Part of a small language model's weights.
Size: 6 heads of 64, MLP 1024 SwiGLU, 28.5M parameters.
Architecture: rotary positions, no biases in attention or MLP.
Training: a variant of SOAP for these matrices, 698M tokens, 5322 steps.
Each number is 200 + 30 x the weight over its row's rms, rounded and kept within 0 to 999. Layers, rows and columns count from 0. The size before them is the row's rms in percent of the matrix's.

# k: layer 3 attention key, 384x384, rms 0.116, rows 265-300, columns 0-95
# q: layer 3 attention query, 384x384, rms 0.116, rows 266-301, columns 0-95
k265,104,245,183,215,170,189,174,233,202,234,275,126,212,203,221,217,202,177,229,176,201,222,163,185,175,216,173,162,214,237,206,172,207,179,209,232,214,181,178,206,236,222,206,205,202,201,201,187,210,189,200,187,225,224,186,154,238,203,250,185,119,172,182,164,159,222,179,220,179,260,178,232,213,232,232,228,177,183,207,183,263,225,197,200,196,143,201,207,184,258,196,214,198,219,168,227,179
q266,085,187,191,184,233,232,197,186,216,174,217,211,239,240,213,201,216,189,202,224,209,199,251,140,207,214,229,201,275,176,148,184,242,248,187,169,146,180,211,151,214,202,174,239,263,191,206,173,248,166,181,165,168,236,261,206,201,240,227,190,171,171,200,214,169,228,202,246,213,158,199,210,196,166,194,117,166,225,212,177,237,251,216,215,214,203,184,205,165,201,198,203,187,198,166,250,190
k266,064,209,204,206,224,207,239,179,232,207,180,177,194,197,205,170,222,207,186,193,156,200,182,151,147,240,148,203,155,174,204,201,231,194,218,236,165,184,227,174,193,235,232,212,155,200,172,223,170,239,243,198,188,215,155,193,169,186,219,224,197,201,158,206,207,153,195,196,227,194,153,159,172,195,207,201,223,182,186,184,199,210,182,209,169,207,168,182,238,187,199,197,176,148,198,264,193
q267,101,241,227,158,159,181,199,200,152,191,243,223,173,184,211,263,250,214,227,204,203,213,197,252,199,262,149,189,183,188,185,227,234,193,233,204,222,155,178,217,182,248,231,278,257,164,177,234,220,262,175,228,207,188,235,234,198,176,236,199,199,198,262,207,185,216,211,224,262,204,184,153,181,160,196,178,203,179,199,198,168,213,178,149,235,201,176,224,237,190,213,219,168,170,158,181,201
k267,086,233,188,216,142,245,220,207,230,223,160,156,190,230,216,183,169,222,242,192,174,244,209,117,207,169,263,192,214,212,227,172,222,190,197,197,222,203,164,209,249,159,195,216,199,168,174,181,164,192,199,205,200,206,200,184,170,171,194,169,130,182,143,148,226,186,246,193,184,226,205,229,180,211,218,232,179,171,146,169,244,248,200,185,226,182,229,247,183,250,183,167,207,220,167,214,254
q268,096,146,167,193,202,216,199,168,174,213,208,187,125,229,264,255,215,195,209,190,234,188,234,172,240,211,197,192,173,149,188,196,191,207,182,188,219,268,239,193,205,181,163,192,247,220,201,230,196,184,235,174,203,253,273,184,151,190,217,229,197,170,187,235,209,220,277,244,218,214,209,155,187,195,189,176,197,279,199,233,185,191,173,199,224,211,168,201,159,162,141,205,184,178,168,206,160
k268,087,278,179,202,187,202,240,222,171,189,221,156,207,205,176,168,178,193,213,193,143,199,213,144,159,158,156,184,195,225,212,229,166,164,141,178,124,163,262,187,189,221,230,214,192,227,244,148,183,179,220,157,218,172,169,207,226,203,153,269,139,197,162,190,190,134,187,174,187,203,250,254,209,159,184,202,194,224,209,197,215,230,213,153,182,189,224,187,214,216,202,155,266,163,174,214,176
q269,086,165,199,197,216,191,195,251,160,218,200,162,160,208,237,183,218,202,169,223,257,177,257,265,239,207,163,233,195,190,223,188,246,157,234,238,188,179,155,159,209,182,253,161,211,212,270,194,243,216,214,184,204,223,190,175,210,217,245,180,162,174,163,156,178,218,217,206,229,272,205,191,220,231,218,261,165,237,164,206,184,209,222,179,201,216,199,180,206,226,185,238,190,177,197,223,210
k269,060,160,257,192,183,263,161,237,201,224,171,270,257,155,179,140,177,201,228,212,176,214,196,196,204,170,251,171,193,164,202,172,108,164,226,183,205,251,182,225,234,205,156,219,259,154,210,243,186,163,158,216,193,216,244,186,197,191,185,185,233,207,206,248,184,184,270,187,171,215,196,193,189,218,166,203,239,196,241,230,186,179,266,155,196,167,227,265,180,218,211,169,218,229,162,174,138
q270,100,153,238,230,165,223,222,190,220,179,184,168,209,209,204,231,162,235,201,198,195,177,240,166,219,232,171,170,233,178,240,215,202,158,209,288,157,179,224,185,237,167,198,205,193,241,233,246,245,217,214,159,213,153,183,220,205,187,183,195,131,181,147,194,216,219,189,228,230,204,228,197,210,216,231,208,160,184,217,237,214,212,174,224,211,231,210,236,164,180,186,222,201,207,191,177,193
k270,095,205,204,156,260,158,206,238,225,206,188,245,173,249,233,240,233,137,214,188,214,240,220,190,199,149,228,252,218,197,234,172,196,230,198,210,150,226,220,207,168,227,220,157,184,191,204,221,192,180,183,182,175,169,254,177,188,216,242,174,209,237,192,271,199,240,187,200,214,176,199,155,223,166,192,163,204,196,199,182,238,204,240,193,222,155,229,215,197,253,209,213,163,187,244,222,216
q271,093,220,171,168,247,226,201,217,202,200,172,186,168,199,148,196,171,167,227,153,215,207,238,218,193,154,200,160,158,198,147,224,207,187,136,146,189,251,229,253,215,170,185,135,180,152,261,185,148,228,163,208,242,145,167,262,138,168,221,192,220,256,222,264,208,258,257,161,126,181,169,190,243,224,251,174,223,181,184,186,191,211,200,203,189,186,235,170,205,218,201,187,181,171,215,219,153
k271,100,207,270,166,160,192,270,239,168,231,182,228,167,244,241,196,168,249,163,216,164,201,168,203,260,180,234,197,229,161,258,193,237,166,224,216,189,210,232,195,257,207,216,161,184,207,189,182,220,198,200,170,247,245,195,194,224,170,182,252,172,205,188,166,234,161,219,204,243,167,214,208,226,153,214,250,184,200,264,208,231,224,221,184,158,227,144,258,205,147,180,159,177,200,163,140,170
q272,105,217,186,149,260,205,208,178,181,198,171,207,227,195,201,259,225,162,203,245,174,212,166,269,244,201,174,186,234,181,226,189,248,198,246,193,233,238,233,154,160,226,165,212,212,227,229,200,156,201,171,214,229,181,168,185,127,203,162,169,203,212,193,230,159,178,235,210,191,184,242,185,232,218,155,187,216,175,243,237,187,203,238,214,190,191,233,237,235,217,234,161,167,223,184,192,213
k272,093,194,199,255,193,225,199,154,171,189,217,180,220,174,143,164,213,228,200,210,230,221,216,164,189,220,184,241,215,217,203,172,186,176,141,211,209,149,195,201,188,271,169,188,154,249,195,161,182,225,167,158,193,179,265,245,246,221,253,204,216,174,167,236,202,234,206,218,200,196,244,190,185,225,221,241,242,236,195,184,252,198,147,188,231,191,193,170,259,215,151,226,216,168,240,156,189
q273,102,233,208,201,184,253,190,189,185,199,162,169,199,245,162,219,187,178,227,225,171,203,191,215,215,225,231,179,220,180,206,181,201,179,223,137,166,219,202,254,196,223,232,184,198,213,214,197,232,194,254,159,207,177,211,206,205,165,209,173,188,158,129,122,206,219,152,229,147,179,214,208,195,241,219,188,256,180,206,257,281,153,176,222,179,193,224,207,202,223,138,152,206,208,182,209,179
k273,104,189,174,213,192,104,196,191,189,228,234,237,149,191,229,212,205,230,189,178,184,188,226,202,239,217,198,221,154,207,223,176,232,221,159,263,209,168,157,236,188,144,148,182,283,200,182,240,199,243,126,216,169,169,231,237,246,222,201,216,203,198,179,233,208,227,202,222,269,203,206,193,163,242,248,208,196,218,241,209,223,203,212,228,204,174,216,210,180,240,176,196,158,170,203,201,208
q274,099,237,172,234,167,184,239,197,200,211,174,240,188,165,211,203,184,254,156,199,252,195,201,248,163,211,186,200,168,232,216,191,187,197,205,173,239,230,217,279,211,179,141,215,120,200,163,204,197,237,194,182,243,194,122,202,192,150,219,238,212,205,254,177,189,214,226,168,209,154,252,195,174,187,187,221,267,174,248,192,185,245,184,217,205,198,235,262,201,159,240,236,217,213,215,220,227
k274,086,178,188,182,171,219,240,185,201,169,241,182,157,198,184,201,189,211,270,181,217,189,228,188,194,191,208,182,162,182,185,183,191,181,190,227,231,234,176,201,191,203,212,185,194,181,232,186,192,183,180,193,203,178,199,189,226,174,209,188,189,229,219,158,236,263,147,241,194,229,172,160,184,216,255,198,203,170,221,238,202,212,178,259,183,193,214,189,167,227,125,207,228,114,163,154,202
q275,088,189,201,178,208,165,197,230,194,196,153,216,212,162,213,156,219,242,153,166,190,142,196,202,189,207,162,204,159,248,187,184,166,216,196,216,216,193,174,190,175,222,262,133,164,234,153,191,243,224,195,184,231,162,238,244,198,179,198,179,217,222,228,214,194,195,201,163,199,232,218,249,196,231,195,172,236,225,197,196,153,149,203,169,168,232,174,202,215,131,206,209,242,160,194,219,171
k275,117,183,237,189,209,204,143,196,194,241,170,215,183,142,164,189,225,247,221,217,223,222,249,202,188,151,238,143,189,193,195,184,212,187,199,157,146,228,198,214,204,188,162,190,177,192,192,197,207,193,170,225,232,211,209,137,144,194,193,206,214,245,178,199,180,218,206,234,215,237,191,198,201,174,188,176,181,220,151,167,168,196,187,262,195,171,230,221,133,238,229,226,200,252,170,217,139
q276,100,192,262,200,194,220,184,193,205,229,195,194,138,197,231,187,199,213,215,212,255,158,236,222,170,191,253,220,156,216,200,236,207,201,162,158,194,196,179,215,209,233,198,148,159,239,155,211,216,218,196,150,187,216,135,210,259,209,149,214,244,238,190,211,254,224,175,214,172,203,179,228,213,161,205,235,212,231,243,187,147,178,187,193,236,220,173,215,209,203,233,214,167,150,176,167,135
k276,097,187,208,202,173,176,217,196,262,173,198,231,223,206,209,196,197,180,185,227,199,176,152,120,205,238,234,174,235,188,232,154,221,208,233,181,202,214,230,174,240,218,229,223,162,182,233,193,234,239,160,225,206,161,245,168,141,176,241,197,197,219,198,214,158,141,226,242,193,169,255,195,167,231,210,196,198,234,184,198,256,149,215,220,235,183,189,231,179,212,180,213,232,205,201,210,210
q277,101,167,165,211,218,227,232,283,214,197,189,141,188,198,233,195,175,171,161,224,221,193,212,225,177,176,222,207,203,174,234,180,170,191,225,164,191,221,221,152,254,162,221,197,213,209,143,221,235,234,217,199,238,192,223,172,207,215,164,191,219,211,205,228,240,262,209,161,208,189,191,178,139,218,217,276,236,201,182,213,164,206,202,156,184,226,212,144,141,203,180,181,239,184,223,202,193
k277,103,235,219,215,240,168,198,139,249,211,177,212,206,215,201,168,233,176,222,158,235,220,226,204,191,207,250,181,169,171,226,181,204,161,175,207,146,245,131,219,205,211,205,209,227,199,206,182,148,196,151,231,169,177,254,242,211,198,179,222,166,138,147,169,193,178,201,202,205,231,218,189,232,180,187,105,222,223,208,184,207,141,225,158,241,218,180,204,206,203,184,195,201,273,181,195,176
q278,122,165,235,177,182,236,146,254,126,197,169,227,231,171,205,257,225,214,173,206,201,195,195,219,203,210,191,144,197,176,168,175,210,167,156,168,177,237,219,185,229,197,201,210,176,192,223,180,197,183,156,249,171,199,176,239,209,199,245,201,211,143,158,166,193,154,188,170,250,197,210,179,217,190,206,191,213,186,209,206,183,168,224,200,166,227,225,221,238,236,156,245,204,196,237,203,216
k278,047,163,165,205,177,204,231,175,217,169,227,244,195,278,153,185,188,169,216,211,240,192,215,144,198,195,184,210,204,138,202,208,258,236,276,160,221,213,162,205,123,234,220,185,183,179,195,200,197,229,193,149,259,245,219,187,192,197,164,226,209,192,228,254,185,138,219,189,178,159,195,166,192,206,181,163,178,223,214,197,226,228,191,209,221,213,175,169,207,192,201,201,176,204,216,239,183
q279,098,193,208,218,181,213,174,233,214,171,254,188,251,191,185,202,270,188,169,193,176,187,163,242,182,152,189,221,216,186,224,233,242,196,152,210,208,210,229,200,229,187,218,219,213,196,247,192,212,200,202,231,123,251,206,239,209,189,233,148,163,227,194,168,182,186,199,145,191,207,224,237,239,258,171,170,222,172,228,191,181,201,185,229,161,172,255,225,214,240,208,209,234,212,176,253,226
k279,095,187,166,186,261,213,202,188,172,223,230,210,194,189,166,193,158,234,181,177,187,203,233,173,189,208,244,215,230,266,182,200,269,217,208,235,233,195,199,241,195,191,148,196,203,228,216,178,225,174,142,187,164,226,188,184,208,211,173,182,245,172,215,185,181,252,207,240,171,235,238,219,195,221,203,234,242,165,187,236,228,222,215,173,274,200,159,240,190,216,165,187,180,207,283,170,234
q280,101,218,195,203,204,164,209,216,165,212,195,197,237,165,181,180,199,229,236,231,246,231,191,139,221,160,159,211,157,162,224,168,238,215,179,186,184,200,171,180,227,171,232,232,231,201,181,161,175,181,242,213,199,248,174,183,151,180,217,257,250,203,285,187,218,161,205,213,228,215,218,212,165,156,207,215,236,257,146,197,154,222,130,181,155,176,270,189,206,200,216,225,216,204,210,204,205
k280,102,272,186,156,142,214,202,201,238,247,171,157,251,216,174,222,174,240,234,149,141,192,173,195,239,232,215,227,166,192,232,209,242,229,207,187,147,210,281,229,190,206,202,141,190,219,235,202,194,209,195,193,249,173,214,241,197,164,206,206,177,195,195,222,145,173,198,199,198,230,195,270,218,213,202,169,167,220,228,171,227,182,184,205,187,169,175,188,248,264,172,207,270,232,181,214,204
q281,099,189,234,202,190,218,190,218,215,186,211,170,190,197,217,163,155,239,161,233,178,146,190,238,189,185,200,196,223,219,167,182,222,195,164,227,142,143,195,203,180,176,225,182,163,219,160,209,173,224,164,164,226,142,153,184,204,153,201,200,217,200,220,250,207,187,192,219,204,199,204,206,204,213,213,177,214,260,194,228,190,192,188,200,235,204,147,213,209,181,197,187,178,187,223,159,156
k281,096,194,239,228,254,192,182,171,232,238,174,222,199,195,186,210,210,172,261,184,188,241,183,173,216,179,231,210,184,170,265,179,207,196,202,246,177,206,229,233,242,186,218,198,218,233,177,244,236,176,217,226,207,249,278,191,195,207,220,249,195,222,184,182,226,167,159,191,163,214,199,282,230,183,260,221,162,243,154,174,194,222,159,239,199,212,235,212,177,251,202,206,241,186,210,234,214
q282,101,161,187,136,228,210,136,206,211,160,172,161,217,168,169,214,204,205,184,233,164,212,182,143,204,152,207,193,193,218,143,202,189,218,224,168,147,216,207,194,177,208,195,212,169,196,215,209,192,234,266,165,185,241,189,126,250,176,163,204,221,271,208,212,255,180,167,234,215,166,166,175,291,180,166,200,234,172,174,258,175,195,204,178,225,217,217,275,206,187,217,178,240,201,182,160,149
k282,103,207,254,132,193,202,200,178,221,162,240,261,190,197,253,199,198,205,255,196,174,172,201,139,192,227,194,153,166,192,212,220,195,172,190,187,176,184,176,240,219,138,265,212,194,228,199,170,197,225,174,180,177,205,199,183,159,218,221,175,225,211,236,173,155,180,210,181,209,251,239,201,162,226,206,195,156,252,203,166,196,197,242,219,159,159,227,199,201,219,210,196,227,207,130,197,251
q283,097,208,172,147,170,183,192,232,138,124,203,181,212,166,175,179,185,183,139,166,215,188,151,172,201,168,139,230,242,225,228,250,157,217,236,164,202,242,208,186,207,170,219,217,221,173,216,219,214,186,212,188,219,189,192,212,215,180,219,239,225,185,302,193,248,195,195,222,199,253,169,203,191,159,212,189,201,164,204,223,208,240,190,221,176,233,170,183,190,236,231,172,238,234,237,144,225
k283,104,238,208,242,181,244,228,237,200,191,208,227,179,213,225,227,215,189,267,199,139,181,218,204,209,145,163,201,164,148,231,222,214,144,225,200,213,154,179,180,233,195,266,245,191,203,213,148,197,245,224,250,198,243,153,175,175,210,141,207,203,237,195,210,161,217,194,211,215,199,217,199,211,213,201,209,212,292,210,225,145,162,183,210,182,125,189,200,225,187,230,211,196,196,222,217,226
q284,102,254,173,196,170,241,218,187,162,213,192,234,192,256,239,238,194,255,232,194,178,182,191,238,191,180,204,166,205,222,170,195,191,192,197,236,172,271,201,189,215,176,215,227,220,182,226,177,228,222,208,226,181,179,177,194,192,230,183,196,146,157,193,189,192,254,203,214,204,213,159,156,199,188,192,151,238,206,187,204,204,215,234,213,157,227,185,220,205,184,179,208,176,169,197,200,186
k284,095,224,214,180,224,174,175,256,174,229,260,237,157,202,107,217,201,149,180,253,179,213,193,178,171,234,208,144,158,178,211,189,244,188,206,153,200,193,201,217,227,203,210,155,240,215,199,255,221,156,195,178,236,219,209,239,149,187,241,242,191,226,204,125,201,191,188,166,234,193,244,169,200,246,286,196,181,190,182,195,260,223,206,214,277,183,179,199,222,182,175,194,194,220,192,225,217
q285,100,123,201,152,214,233,234,239,168,149,209,210,184,168,217,200,189,197,172,193,226,159,187,196,196,208,169,197,152,202,193,212,194,170,211,173,188,216,249,196,181,244,199,222,206,165,151,168,203,221,157,208,204,173,176,199,187,179,197,241,172,223,182,232,235,202,226,175,244,237,141,204,148,179,222,196,221,225,211,201,187,214,250,167,141,280,169,174,134,207,256,206,138,210,147,234,216
k285,108,233,192,176,178,163,168,226,185,216,193,212,185,201,225,257,184,185,221,182,196,204,212,173,200,208,185,228,205,163,251,203,172,231,239,216,178,179,202,209,140,144,219,215,218,194,171,202,251,234,239,221,208,186,194,197,268,228,256,194,172,211,213,184,227,228,144,245,187,155,249,221,212,230,191,191,194,225,205,212,242,205,178,239,167,204,241,254,189,215,222,136,231,141,217,187,169
q286,102,163,195,236,140,185,229,183,209,238,174,189,174,177,176,155,227,253,207,182,190,190,213,161,190,183,269,227,173,241,231,186,157,122,223,200,211,196,208,211,205,177,208,221,132,210,164,158,187,218,159,201,221,203,197,196,223,257,196,219,158,222,203,214,210,173,209,233,212,263,216,219,178,210,225,145,177,209,263,197,192,179,211,196,195,213,210,172,224,195,288,190,203,185,137,159,233
k286,101,233,190,150,240,220,207,240,259,274,182,153,210,243,222,229,154,169,188,215,195,191,157,226,243,224,222,190,239,186,219,202,204,177,215,233,177,180,219,155,227,177,218,173,242,171,268,224,187,239,226,216,131,217,178,182,182,228,185,172,196,211,199,199,187,221,214,146,208,249,172,178,208,195,180,235,194,203,147,204,192,185,213,247,201,179,257,200,172,235,175,177,203,180,224,220,208
q287,098,220,169,191,210,217,179,177,209,215,212,207,248,233,187,188,191,234,231,227,216,214,234,248,220,253,222,205,222,243,192,173,189,164,210,182,208,188,238,253,240,232,171,228,271,164,173,200,206,186,208,170,158,193,187,154,239,197,226,197,210,167,197,212,257,241,251,226,212,209,159,214,179,216,175,188,253,239,166,231,157,221,250,188,175,213,210,223,191,192,187,194,158,221,193,164,166
k287,099,186,224,201,204,188,233,187,124,128,219,183,209,136,224,139,198,189,237,241,137,215,160,270,225,184,245,211,231,211,181,193,231,244,159,254,190,172,185,181,220,208,163,154,241,233,227,183,158,199,172,164,188,167,213,237,187,212,235,209,183,233,247,244,189,188,171,188,235,183,241,221,175,174,158,205,192,159,233,211,205,206,188,174,200,141,132,162,198,149,211,164,204,183,257,216,182
q288,080,199,233,177,196,221,246,221,237,183,192,204,209,155,220,215,227,191,209,191,203,200,188,252,185,235,172,203,192,203,174,200,217,174,217,172,216,191,165,218,190,232,184,243,190,248,173,200,206,184,235,219,207,209,249,215,232,226,232,255,233,178,170,190,190,147,258,243,197,199,223,190,163,197,172,190,212,183,147,253,202,151,217,178,200,206,204,198,184,158,201,186,188,226,201,185,216
k288,079,251,209,200,281,190,195,213,233,224,200,233,159,205,167,193,207,177,149,223,222,221,194,221,104,170,137,195,220,246,221,252,164,144,173,181,183,186,267,248,250,205,236,235,153,199,146,193,213,160,209,225,195,217,186,215,247,158,210,187,191,232,194,214,211,193,146,246,207,208,266,229,205,175,223,218,197,171,172,217,175,202,203,198,108,215,194,224,248,185,230,245,239,186,208,216,224
q289,083,202,203,244,194,130,194,207,175,191,148,192,204,160,203,154,201,224,133,163,238,239,186,192,221,211,185,213,251,215,245,175,132,193,175,188,218,194,235,185,266,178,247,196,198,200,263,202,185,218,176,214,228,158,180,188,237,228,194,178,172,207,247,202,222,217,195,173,183,210,213,242,196,168,231,201,205,194,240,186,207,195,264,203,158,150,294,192,231,203,178,224,255,196,183,172,159
k289,085,187,205,216,169,218,161,197,235,207,254,158,216,247,217,227,198,211,288,177,196,236,174,160,226,196,241,211,233,146,200,210,215,178,195,231,240,206,214,209,207,196,182,179,215,191,259,179,207,185,173,206,142,177,204,193,179,214,208,161,203,157,232,197,165,225,210,197,170,236,172,247,200,223,253,197,178,191,221,205,236,206,244,211,204,141,183,199,202,211,200,137,255,162,227,230,206
q290,069,275,236,218,188,211,183,222,133,179,208,210,176,199,235,166,184,204,207,231,201,203,210,307,204,207,222,187,203,191,190,200,194,121,195,236,243,210,222,207,184,159,190,194,170,148,190,169,218,172,224,246,194,126,223,164,199,147,214,197,214,214,188,209,187,192,192,176,144,209,204,251,220,244,217,216,233,203,192,173,200,199,181,221,174,219,199,176,219,255,197,197,178,151,205,218,203
k290,069,187,198,155,175,252,151,178,171,181,235,177,247,204,153,227,220,163,185,205,166,135,196,169,212,215,228,190,219,183,206,199,210,244,151,201,249,220,187,160,210,216,169,236,194,180,239,238,188,202,176,216,239,218,210,147,226,210,197,206,220,222,179,238,238,237,232,150,196,200,191,172,173,214,110,203,190,154,188,215,174,214,183,189,226,183,187,225,185,223,199,191,149,174,193,204,188
q291,076,197,188,193,163,193,252,250,261,250,206,157,250,194,233,233,242,157,212,225,197,186,200,181,165,213,199,206,227,185,191,172,225,210,174,212,218,201,207,172,199,236,161,169,219,239,165,130,196,167,192,243,211,230,203,224,162,164,229,212,217,241,207,146,180,228,209,221,166,222,161,183,166,231,224,207,214,182,205,204,206,264,218,158,233,208,235,151,163,190,234,199,187,161,211,205,193
k291,090,174,213,210,214,160,199,195,174,230,201,224,181,177,198,189,200,216,228,220,273,182,198,162,169,182,168,235,153,221,169,185,191,255,224,233,98,179,188,218,198,231,239,141,168,211,154,252,152,231,197,203,208,161,221,194,244,212,193,236,170,225,197,221,213,180,193,212,188,207,182,176,182,179,175,204,190,208,155,194,152,137,181,200,228,264,190,257,232,156,178,229,196,256,238,220,172
q292,084,192,174,234,285,210,190,160,247,207,234,267,211,232,208,182,234,175,212,214,169,209,205,187,135,199,222,139,191,173,204,240,203,202,155,200,215,153,188,162,203,200,190,219,206,176,170,209,189,158,186,166,170,215,221,175,205,269,203,192,265,168,219,170,162,228,192,184,214,152,172,184,171,162,212,174,171,233,196,168,238,178,215,233,258,179,169,229,173,173,177,246,215,269,208,162,175
k292,087,172,236,172,271,149,222,223,172,208,205,224,211,184,190,246,208,161,151,159,191,211,140,204,204,219,131,181,214,241,183,211,192,208,198,226,242,182,197,219,152,169,203,208,137,207,201,172,195,224,206,208,205,224,142,243,239,207,128,203,195,263,267,229,202,158,166,177,229,198,177,171,236,205,198,248,234,138,193,185,207,197,161,236,174,204,219,200,218,157,234,217,180,175,222,241,177
q293,085,189,182,220,159,182,196,258,189,174,208,226,209,174,196,181,228,236,162,187,213,208,178,195,143,170,185,183,235,198,250,191,173,222,203,166,186,186,226,204,198,198,186,226,143,178,282,191,194,186,170,245,224,190,143,242,196,165,241,204,192,232,234,167,177,232,211,193,201,177,192,212,232,219,141,223,209,181,264,247,231,191,254,191,159,161,269,183,219,246,145,260,230,165,216,218,206
k293,067,212,262,198,179,222,144,204,175,234,185,225,171,140,186,227,187,184,180,188,168,188,218,195,207,252,223,168,196,240,178,208,226,152,244,224,181,238,183,252,207,156,203,240,176,224,261,172,205,150,176,220,173,236,211,158,213,189,203,182,186,174,166,139,177,209,218,230,177,217,209,199,267,202,199,232,182,206,187,245,149,171,221,174,207,193,261,249,181,225,177,230,216,205,192,153,237
q294,075,223,206,229,155,215,121,306,168,172,191,200,187,132,211,206,238,221,221,242,188,176,205,271,243,191,206,223,200,270,166,256,236,182,189,196,202,205,186,209,187,218,191,177,173,219,181,190,197,185,201,172,170,204,243,176,257,185,181,219,196,206,234,174,197,164,173,201,176,188,252,201,218,180,197,227,273,194,246,213,157,140,152,200,225,207,183,227,184,165,216,232,178,205,210,201,212
k294,098,250,201,213,216,238,198,152,244,270,251,212,204,203,208,208,179,183,237,169,238,205,222,172,182,164,251,163,173,135,219,198,201,197,204,208,198,252,122,207,195,187,170,231,205,148,178,201,233,157,174,191,152,240,194,181,171,191,214,157,260,157,216,199,173,202,205,203,198,185,189,205,223,288,199,198,179,188,168,193,226,203,199,246,228,180,194,187,223,207,215,187,149,178,176,217,183
q295,092,164,242,242,166,187,205,198,271,172,186,147,213,212,221,216,207,184,193,209,181,162,213,203,212,198,208,187,187,171,231,233,184,219,144,205,182,212,232,211,227,243,150,187,252,196,199,202,246,190,200,178,186,212,217,159,253,224,197,158,221,215,227,216,201,262,200,181,180,158,187,218,147,140,201,256,204,183,209,163,165,176,205,165,222,236,228,163,209,168,233,210,232,218,191,219,165
k295,071,205,203,216,231,171,240,178,199,210,197,180,217,200,193,227,199,198,190,205,223,161,172,212,237,199,174,212,206,173,211,186,234,177,188,177,216,164,232,165,194,185,278,191,198,194,113,208,167,243,194,192,202,193,211,211,170,255,171,233,236,244,194,218,239,169,186,251,232,170,193,166,194,208,218,155,243,219,147,165,178,193,170,205,221,217,188,185,215,174,209,201,182,178,196,197,194
q296,089,220,222,230,190,198,181,160,215,210,145,224,190,196,212,183,183,199,146,172,152,228,191,201,185,164,243,213,190,229,220,202,145,164,237,187,173,203,175,195,146,190,219,214,171,217,185,220,220,226,124,186,202,173,157,189,232,161,187,222,219,186,209,205,219,142,187,194,220,196,207,213,223,218,189,194,190,136,258,193,219,181,206,163,181,257,182,222,229,195,210,240,214,238,214,205,246
k296,068,191,200,214,187,163,177,228,198,217,204,214,209,156,140,281,213,201,207,236,275,182,248,231,215,229,171,160,178,215,202,165,196,219,216,168,268,198,163,204,189,171,129,209,172,190,227,208,205,170,226,198,145,195,207,210,227,210,209,193,235,168,212,185,190,226,202,207,159,239,210,218,204,251,247,203,185,179,193,201,149,167,214,213,220,149,224,161,165,277,173,164,211,193,210,206,195
q297,098,153,207,204,213,204,198,275,186,192,160,200,209,220,188,216,237,219,168,216,269,220,139,240,275,208,211,207,236,242,213,237,213,197,198,215,205,214,255,225,236,236,165,202,142,157,190,148,225,188,216,216,188,223,220,242,207,195,234,178,192,201,219,225,199,128,198,164,199,182,174,195,219,178,186,196,175,211,241,247,214,206,219,185,156,169,243,204,166,255,249,218,202,190,162,172,221
k297,072,224,196,179,178,227,170,171,197,187,167,221,293,155,137,192,209,167,191,181,149,210,192,193,198,186,200,213,130,195,181,202,211,214,202,135,189,162,132,240,157,157,141,193,212,173,201,179,202,206,185,169,193,239,159,221,188,173,175,176,261,207,196,138,184,177,151,200,137,223,215,161,225,223,212,223,243,179,217,208,203,181,219,197,212,231,187,244,242,200,219,210,189,229,201,230,211
q298,088,244,198,221,251,209,223,217,205,203,161,182,200,223,221,139,199,208,189,131,180,243,251,209,208,238,215,169,186,226,175,200,188,238,178,218,214,151,219,160,187,175,239,181,231,156,204,144,202,203,234,181,231,267,212,157,223,292,210,191,252,174,232,194,170,175,235,211,220,146,229,219,248,206,216,190,192,235,142,181,185,173,162,201,224,219,145,184,187,178,205,201,213,215,182,191,236
k298,101,144,218,184,223,158,191,210,208,233,236,185,200,192,161,188,167,161,187,206,228,204,200,244,162,214,161,199,176,225,212,207,209,158,180,195,227,210,196,207,191,226,168,200,245,206,152,244,219,141,206,178,210,180,183,180,200,169,206,218,216,151,149,210,241,223,149,269,183,215,167,239,172,163,181,224,182,175,228,161,162,226,256,227,179,177,224,188,202,210,203,149,198,192,255,200,194
q299,087,199,178,246,220,222,192,238,182,208,231,190,248,148,168,153,198,184,192,186,167,186,193,153,198,189,212,178,187,188,237,202,178,237,190,213,221,204,227,214,158,202,215,230,246,145,209,175,201,110,204,184,153,222,211,217,183,231,145,197,238,200,224,204,157,194,199,234,195,193,159,147,211,178,230,211,177,202,188,191,252,188,205,223,212,197,198,205,215,201,237,164,159,160,153,232,193
k299,102,183,245,138,238,192,241,238,168,201,189,217,167,243,236,207,202,152,189,207,190,218,125,190,209,216,179,217,182,208,199,244,238,229,223,109,211,162,195,208,232,211,168,165,200,208,159,243,166,250,253,211,269,192,213,218,201,169,198,174,193,211,260,217,255,117,146,163,173,175,220,193,211,210,177,190,231,181,208,175,193,243,175,203,183,216,186,179,213,206,192,182,167,200,271,257,192
q300,089,195,247,182,202,153,179,174,209,198,235,176,229,160,214,157,221,228,203,171,212,188,206,279,214,214,234,202,180,256,186,179,205,195,161,210,240,209,182,208,181,185,237,200,189,249,191,223,220,170,181,214,160,180,216,222,239,162,170,182,244,236,238,184,269,159,183,168,178,229,206,206,167,163,191,162,205,180,224,180,184,191,220,193,207,228,192,225,245,151,203,203,195,202,236,194,189
k300,103,245,184,241,194,228,198,220,220,171,173,208,231,190,208,258,207,227,259,206,162,199,176,152,172,234,247,192,211,207,244,211,237,219,207,208,196,212,205,182,212,203,191,271,210,173,210,174,182,182,177,216,174,182,225,205,192,212,256,210,165,164,225,158,157,182,236,228,188,258,253,194,247,249,188,206,208,276,196,193,217,198,189,223,259,151,212,210,152,250,189,199,200,195,178,209,190
q301,082,149,171,229,229,156,235,200,242,184,197,190,241,196,204,185,189,152,172,240,240,190,139,187,183,148,166,206,250,167,187,167,231,177,138,182,207,224,228,267,183,185,191,199,180,162,220,162,222,216,183,215,191,230,172,243,176,202,221,188,231,197,188,227,173,219,226,187,197,178,174,215,180,201,215,263,158,177,212,230,218,128,193,180,199,193,242,207,210,181,232,238,164,179,208,190,191